Each number is 128 + 24 x the weight over its row's rms, rounded and kept within 0 to 255. Layers, rows and columns count from 0. Numbers have three digits each. The size before them is the row's rms in percent of the matrix's.

# layer 10 attention query, 96x96, rms 0.0677, rows 15-95, columns 0-95
090:118085103144101161156153127153100122121145134122105111141154154169177153168168111130132166134123129162109092119112108127140135147102108117081104147151124126105125135099143122186112126122127146159126097115114175129126109133180062116133115158173097107117153165121130127145117146119149114113
089:107155113110136143147131139152157137139135101144127073131098106165130104106123073153166125073123120148160134154116170131122105105166102121129153137127093121136120092132127141158153136147121110159118134146141124133122130144167167051152090104106107139153105117090093137108107132120140136083
085:149108147097136118122107106148119083133151116148136111114120161126099077159127105128122110129111124086108075127084131156124103144151142126074112169095105108129108160137138178138153117162108126107125183083125110099113161146088081145136101117138134154140165124138152137122151121120166123132
078:099107148149119146139117141124142138130149149158126134104135136154133137094157111127160096125144121138139047116115103091158157144148126138134114096188115174103133139129129124103146142100126117171113149116132083176133122097156109108091095094136137139104177154135118106114154140089132164156
078:116138175148151178102141183109147084146152149120155126113114127133109127117168128131114127152140145156142106125141124136149087066092108134173154111167111124142166116131173117113130106163128136149161097114126150163154103164127125109143139150080157113129123160153167150119127115139160128139
075:110136117140128133134184129146096111104123094138172121146159097158150121163146083134153095120156096110144098121163118162131156138125123083156118139147133122157096139182095111121132070142136127126132133172122093119129129107079150137122104139106128090142166145076145113110126096136141114144
082:150133095114086087125094161114115151171149135179117097130067155124103118166076120127121126108143107102118141110132151126114152157118110101156115130158096148147138107152107141164137153111139149126127140107099114113103127146173093112136078149092074110104137141125111149156155119137133125148
076:155130133147120151112082121127110114125134113163096109132177128114133120125139099114143136137104138109146107138106137110100136109130155138105133118117130151147124174130151101101170149174121090091102139165145133145154119157120120102132038146144132164090126098095157117174147097093144129165
078:102148166130108114136118079091137160090118130128141142152133153138120169150143130094151117144152169142102106130143142154120134108119128131155149124138126126139142107083136112089151144096116140162107128135115111129125121144106118112105151115080115097073160170142130134054060098115157126128
073:142113130136139108128146190145111119121131086159091148128127144144159133137089138087105109098150123140088101106110148120106115113118103153104100161121124119106106121117167156098141095162112135173114161108150146150131166136107151109119156139142139107128116179174097112148111140057112144128
083:163100144153134119061127119143114161142094120107165151103134100148161103138114111134116118090139144117140155135098109096145118103105135126124129134126122071120151153131123097131120108065105140152147135119145158106176118149105161130162104103125132113145165141118099095109062094144117105136
082:116136106151154183136161099169126117152127121130104127151090178170134152130119121125132103147118112130151085120113114100148137141136143143107133130062108140166112118142165126161161135141120145105133135121155124146114101144134158158065117090151126104159149125073114148165124116146108147168
083:086083120137097119119162137094176153121119137094127126131095156089067142158135112135120150111117103145153113149167142121123104125119114135161114151127138114128108190108113121135102125129159156109107102163165134136130171171092167139137153129104161104126150147145126119106087123099118152096
094:095138131109139138100150164120114127109114163108155151114122109089111154143120129140071089111142106134147135117141143169114177080122096101168158112155149119153138129054128133112122127141121132122121107167092119123152142109113150140185127121074136148158133161146120088118131146103104136124
081:126143110180095134155120120094120113131120141165094095133148103127116105152135128120208139143111109104152117119089076105136110127126121121134080125129140110112117136097119134099174146096143154129128149080133150106140109139100099132137170093140119132146100145137162170181131129113152166139
073:149148179099137115145124136127143159133108163119117142103138184136080156109156131110116098146129090132104153095121093108115102135143103121118149108131130118172110140078138140122173122132120177165144133133110147137097118127086122099130106130131085168119115083132165167145134115160123151085
078:109112141140068127094119167133117158127131138137117130104164158183147139158086154111183129127130139141119122109106148116190094095136118129117096112123167178136137119112113148129140119156109099088158134147131099134135091166157159130102143136148123118111110134124123165148147102090146091111
127:127111149114127138159137091166075143154120146141139110140113128123195098123165159082111138147140125135123187083103129148140141126146097121130130110098105124153117127121119167124160163104150150138133092134100091111128117122137101108116157120086135113096119138118186127084121092126153108095
126:146143127134138134189100126125121136149151109100133133125192124113052126108116137090160151149180119153119112143145123123096166104146164094126127129137125130119157182094157154140137154137138090141110126157125136152124109105122109110140160152159165130117092084133135141136093135135159107113
129:130131134126145114122153132162117113154102102173158138135098158079135145094154118103117144132137121095178121111138120112100144146130099186139176133114095109122094170124179167075132150133164147137103122145153131147147183133104166123129111148116159139152138122138110147143107106131114128167
123:113163128121149168120142173156128110115116124117155128149093141123136128116138171120106141090150140146108102126133124112182177095133133137090099158146150150174134090119139177120163129134133101160151167121151107168130115150131145115120135059137137108145095150181105128124139154141097138127
136:098160126133096142158138151111109143133176167131109138133105145120129118111128125119141069121140138141161107139110136122121129165108165155145105145159117111145102171162158122064171134144142166123163164062089130149080149102090131104127125104132122119128160131115139138104154110142115121123
115:131177152159113154156110152113121085160131133144126131151158104119130114124108160115118121185120146077115146110103155107164149083140151150134123106163161138124109135170125158105122172153108119120123166125113091134143110153164085139128141119123148144093147111168138153152168117165107151146
134:143161141131090124101131124141092098122128150135132123192147138120114186133128140167154130162142123098148118135141145099123116098120114107137153161118172078154143124064100132096123138125109139133131125149097163111160094128106141126147159125105179113153138146121165111131065101118131120141
127:186114178126164122116126117135145099132127132124176146109102163128134090069142158109090121153142167162117133119094112151138084170112149112117127170111109078125154105128133143123148151126118103119162134109129170103133135152120119156142115119132144156120121105176134138107140164175113110138
115:116121146145144154152130102136097098094098112182128099155119146129114125160100140054111178128147122112109099164107144165143106099122090108105088174132096111150122139121105141126106101128135111105147135110195095112097139150117118116098135131148096122104130115146155122139119131167138129104
127:149122096101126063141109165145128145108134082101111133118122097084128129102098120104130105143112121119091159106107121115090140124142125121086126119108115098112138113149133119101139109101125152179100132112142133115092113108127156099081047120132105136100116094118139132136088122141127076138
129:167156126152152178116127130138090123179123122166163145146148105180151123166130125139167147149172146158108106138113173154084147147119131102155137102161130126114135137169138143129125144124102155167170158126169135130156165077128121130141151123132090117120161140126095108123127134124144132139
121:130093078099102089087138086130127171152115137126109126106110119094136088176092157106125113125154139092160145150153154138129162127099147155117131130100131117123109090148137158139127166122144123120150122129144064129098140117125129180117132135130154112150158137127168087117157145089121125096
113:098165095109124135116133158145143130141065127127125138126115152127135114164141130111140096110129125137103145104115138126110155112152109103172132140148118144170127127174137101141117131130188128103143073139113145095108082110156142124105079146117135123139126081107124191148065128119137161122
127:151115108125054132160119151140147157143145125153078117112114149103089154123141150164152157124128112124113109125113120125108104180153127132126094159109116132077124139098138132133134152171152135138153160111143111118144135143090142114151155078152106130145075141156127188137125116123145124085
129:119134057161163146126105112118120135089124119171147119125112102071156160124161131176130160179121116147106158114133139139117137144114107126116123119148147151103127121154099109097146128125123128157114088142102110108098138091115126107143149140117145160129068102151131140095185125120095102128
131:123161086114126156140145135164093164180113104107146111128095113147160105148127102130122108161075090162118103125124166107163132151122141114094112159129128171125118143098137139175107113141107150113149119119097156105124142155141116097118128178159143106114113100127110138109128128142098082083
134:130118115151108126159161160154096112168146118133145158129135110139141148122150163144112160148104104128142143160141150221128157131120166114139120117147164123136164099139140172122131145155164124111148160140125170151152124133100148136133093143155117133118127144157159171170138135100144081144
124:142135152123094080094113103118127145140124101129141146091162120112118131136135095096106086082101119150117129154151180135137108136103144103158144111182099141124138168167143095089121146091125149150123144159127139080141120132120147079114132125121143090130122157135149121106096116112069123151
133:095147145112118100155107117109134138069079115109158157124119089133108116134130126094186115126108110131111161145170123126131151131157114155117136131105131096160123125132090134083127069136105131106138162117099108132132139115094159144130152151144136133115123128159106181108100127171147148074
127:133131133109107079125131117114135131123134156088117160128139141100102114122137121115129123148134117141125130115167098134139139090170107154106080113132173146078111087134098179101094144126150143133128136140142141121136106077123182111078165146087127122086139144152091126117147122129148157180
126:129093078120155118080111119156064144085118105096140150131143118104141129142094112137101100094146123112098092126131082111129171164131142110125076139113124128107115147123087169123145110109161136123124121119094117111079122082107104167122140145141124112148123123102117105110091107095138129135
115:103150135075147155141087154073092123106144113095162105138138112102109110140112128144165177137079136144103162124104126127115157117136109089159112125123131109126103160141161123118126153108093164116098094127120136114141127162132156114125130125099161113159135117170133130103144156114078089164
126:136125122081112146151140106125120148130077189163137160175136125136170141107140120105142136155083149150146114142115128149123151150127116163126126078153148134132167152134105101113138129089166093130108092081133144126168127160136156135123139085176108142127124114128123104171095112130107152128
115:098141154122156156121149124090118115132119146126141115062149126145147078061140124137159121103155097102121164145120127117134110114147137086130094140101139117091132149118093170120115149113136119170120169127192155080146140102115149110119111128144105108144137111122136092122108152107121135086
122:134122137127134144127152133139176127161141143125133125145141106102086152164097159097097128147144090139150142145102199142124123128123119150122100070115118134126087120107111159147118078084126157082094132123099137113135100122083125123091134115164117120182121127090134142167123119126107120103
138:162136150117124107147133155106119150116120148099150150108094136117116121152109133133032115121140108091122126114117143149118182136102159093170121141161125119138106159111116120150103095125164124139121115143127100091135161126112161117114124128084136103123130167152102106107081145186147135106
132:099103120139143117118116126130148122106113114144160140163138081091154144132137120173125096126131154173108077180146127139105142104142110137153156152133116104125157114103134127185129118138157130172128158112128104146148105152119140164128093137125110134129178122173175126068106117160117103108
134:186147125108166110150125121143127183143121148131151140133134105150100098109121085155118103129142122115153106144097130151113120118141084128086184102137105128121141125156100160150138097151115117128133138143123111131143135112098172104174131103100171157124123072102103091148168117157131157111
125:136115114154110096173082120124165112173164134146169143143115105145112126153124120134121105131107142107098095135088080120120140138111141135115146108118094151162136069117121166134140157113152150137111165083081131101095117091115121124121163104140127114165118135147134139135172144158148105167
123:110158109166139124167132121129126148132119123146130113134100135132144131130143087140190094145127049090166110130139085130151129144152143116129138165115133116132106120128147124160134132097145139169129085151147156087127135151106119128119167106094123097106115180160139176151147154128115164104
120:101115110101126139107128114143082114112148122121156107054103082118097124146175099101122112134160127102169166083121085149150130092118119132121106104146134079109142109077122116143137130134101159123151137148107139120121115146105113121147124154121122163146156152096174128131124114168127088136
127:107133134119107116170112071104107112107144094158155110159092144122119136134152105161133182135136140128153105127104133140121159153163131103098134127135164141129111120135138122123128112107091128107098159152150108117128123126094104110072113061159146100132187125085101117085119127148117110147
085:117179066093146163167144113103118164105129135137127096126129149119076108091155119121132168153128085069133145116117100122146130159126128126084084148129164152146098147132124111112143104110119116128140120122134137106123135147120118095113149089113123125107164103127142141190097101149139141108
087:168131139110166128118110162123156180098132125096166172102158124126147078109168156117142092087121107124124158132110163126125127158113124135140149141106131122162116112095130094140106091119105146178148132146117150104126117166153149101166089157146105135166109119110162115141114146097097128119
083:136146132133121092099132107181141117152140123087155142097116124130132159141107140130133126187124115098136152129106134157135148166056169116125112126128169113136125157092140154094096102126120107119146116138068140120141156124109131107111108155055161110129120146102116135137103155114134112161
082:101108177111118121136146094122121104133136146146146125127151142105138124111110132078145126092179135122115132141148117132184100093138145128112135146122146155134154162077134118096172143159126146175130131168119091106143100103153101133133160119118129124101091168095180125095102086151129130152
081:142087105148094124096121087110132137170115145144154127134058158145112112186158128122108173097075122096143138159128104123103104114120129143163149132123123143121108094104112059145141117101119140102149122121092118103146148124160130123116125112108115123173161172117152137132140134132119121137
086:127110096120152137100098128123104143076113064123119108109129120125145125167111116121073141103166121150149146118167176142126124133104147086132079110145155130142137132140083096130115134136126120105107133145154124115104090156159111167100114156082094134119155180133098160113142142147134130140
088:112108105097080103124139106165131145099100109105127118167145156134114108144115105176136080101141132119159155129170128105146128118153131145148131143149119113156160170129139104171116067106120126133142113156078130133127146147124125133164118172113170111102171114097107163094141155129128157125
082:115152144127188115161124117061178108132104144097147135091136150162136071146143112131120130111138143135130135141139148143113115103139169138143074133155133093169153144139127150128107113093152131121158159095121106132125128069106132152168139122114123125143156120127147139123087119155148084106
082:145134137128137106163126137143143144077081163113135163111131109113127113146125160127107142129115165097146078088112159136110144121121141139092160131164134146117131091155123099151172122145086081124155078165142075165129150098122118159146125159142163144133111148125124157118108106122118157154
082:090130131130141123093126127085112123145139116137179139150153145106118156127125130189132126126106126092146122101162130156133143153157068106128105152112146107134116104132155171117159088112084113168123171131138086139145129122153126130107111120124145130157128184166113117122116153144082081102
087:137112121110132133171103111132092117141146132133105126118119087136149119092150138132147151177075173117111094110079115116147106112101142098132105114073109104106140139149157114147165099127126110159109162090115148089097109109126074122134069123141107143113134167117136152119117121142117161113
085:144135134121102150141126127151132151169129147126079123104137107169125112170096144126117121143113141143111135102130107129122118084148107111109087148126164134127113067124157097160106099151161113106128134118125092137116074144146105116126144084118151145149094154117148129153073167148187101110
088:119092136123146107098115151093140141138130128114131162097138125138109110127140113130105135091136084103136132082109106094132098103123146145119152133149151107088120190106146135149115060171137110130147105106172111120112121127121134139142109046132140112121134149101126103141159173128156153161
093:118097127189119068156088133123092132108134103136132136102112138118144123146107098138123105121106122089120126120092081101117131161162124120073140116135130082118078150115149094098144122112118151091105108098130108121094134114123108110121166132145112199111145103103118114114101117121144107131
089:117137080122156156127182146158103147146118132128140109123097165201182116126121162140144111127151148105136163125141150123082163127138126178089153130117133093106119099116141151106093129132122168143103134141143146115180157099142148164124142134121154171111129141141132141123126153117111157128
084:160113133127122088093173141131156124132131133145083110141137154173137135108105129151153133138117154081107129131073141141139114162113121123150086153107073146106139113159102123093149117109139146140162159129176086149128153121147131139109109110158102106119145070146128153122075120145142117150
088:136160128193105106110095158171147143101116152111152148117113123148174138088161122132158104122156139120140134162161142134140106115131143152135142111151143134164140088126174144152161106130130112131136149135164125137163090106125136109108181100124093073122172151129150127132128133111141180135
089:170162095144153115076115116099110152173143129098148070099113121068147124135118146110119125100119134101092112168134108106113194120135101111148132141153142092172132138112134137114125083135069131119111131139131117130113148117122124116118085152148138130149140133099154141143127106089159139112
084:154139157110134142133125109141102150116138083096139124129128120124145098135118096146105124093085170125109110131077142136163131102136087128102111096125137132098138135122123122132103146110068119122201127114138161121144083093126138074114125093115147140106141104118114106144149094154100110186
083:071108177088147186098145095153135144159145153145140131046161121158152116094101113139119120138115150115139157174132109119106133166111114118123144139131128126147122104071146095154143130099110135098120104152149152150127152131133106112163114106110129139111134142142096152110126122154144135129
081:145116116121161165098172117136158118147121123140152141161119136078141170133128166120100143172140129125144108098109144146100066128152099127142122090152093109137152111106163153144124132117186155133113116148187168126122125123128125104147129148124156123136145122079179162119123112126143096119
085:163093115110150094123141134108154106137139122134125112134114130106103109127185176156125118125125136137143160129102104096180113134121103154138124181154136159148110116131157147140134125175093133095127152103162170125109108116125148179142122189060151131135120111168115126122113104129112119141
083:137132154141113132133100100170124125117132158125138121160123130133157136154148123129143121145133087144107080103086085104107110158135172102098114173093143109137147064092063151156129103123096147121115126103168161128119124096138120169120126115138124096123091122117131108124125128171124151091
077:152170141115156146128130096119123138116124125158123125152127116181168113112153128126140124141149110090139090143107119116152142128166155116199142068166159088118160114116130096093118117154123131109106132126121137133126140175180097142132143121106156087155109097150125087112113143094120108146
085:144135139199138174156136125127155106122146121139083121132140156132093172153157121164149122142133127127107168116136127123098098087144163100148132117137141151127169117142153107101127093159108147187145126136126122115153129125128117116151128131135113152123105107147096201152146112165104116171
083:143118117127084148142099157115111110139167057150135102127127106175096149144119129177152162094141091103126104172118127151133155149125146107116128128153083133114133115108123112128142153151124112104101144130123147139149085134120127138161096140142148112138120112115202147166112105173100138122
076:098156062155139132077143142109108123134135134126107121108101148115166081128145123161143088102105124133095108076117128137140115140105147092134083130100130143123117146133131111142183180180132141142122134130099116180100135110143162113173146178098117122118119135110136112123124141134141119106
094:127169146097139127105157151150081098109125129126130157098094135133110139150145120116134143122107114161139136125179163090122136123155149106117116161117137121128109130127172133125144088156110202078146159208118113111137131110111148135151113149125140115156162119146129116075101106135118137126
085:116110139106122151106135151123164091116105115124098118144185113119128133103124119127136146102096141098132120105161100145159130107156159165102151100100169103144184118116118111116128108122142123076136125110118142151143113107106122132120093142129059150111155142094104104180087130118120116181
084:133108152124140106149175142126126109097120145129158084113100137104130136157090131108143110114155121087174126107134152191162119088135109123137126126083138092119097156065126106129133127137121123090152130129125137124141113167104139109135131150154116145152132134170085164142127143175130174089
099:136112117132168131106143134147142166137111121096146167128125142121150157125170068168141140144167134103121131155168096160146167097123107135171132141184164141138132160139125107141141124116198177123133123162118121114134135161108164145148113123133139147126107151148143106099116115171133160118
082:078107141164080159121125129139086118127115131109160169159125125142145110107124133083090091127122095120118091149131149122099137084106129143150123177172113102178112146096126130099144132156132092101179149127152133117119124182147129133094098125127109154108143125106129133143100106114113134098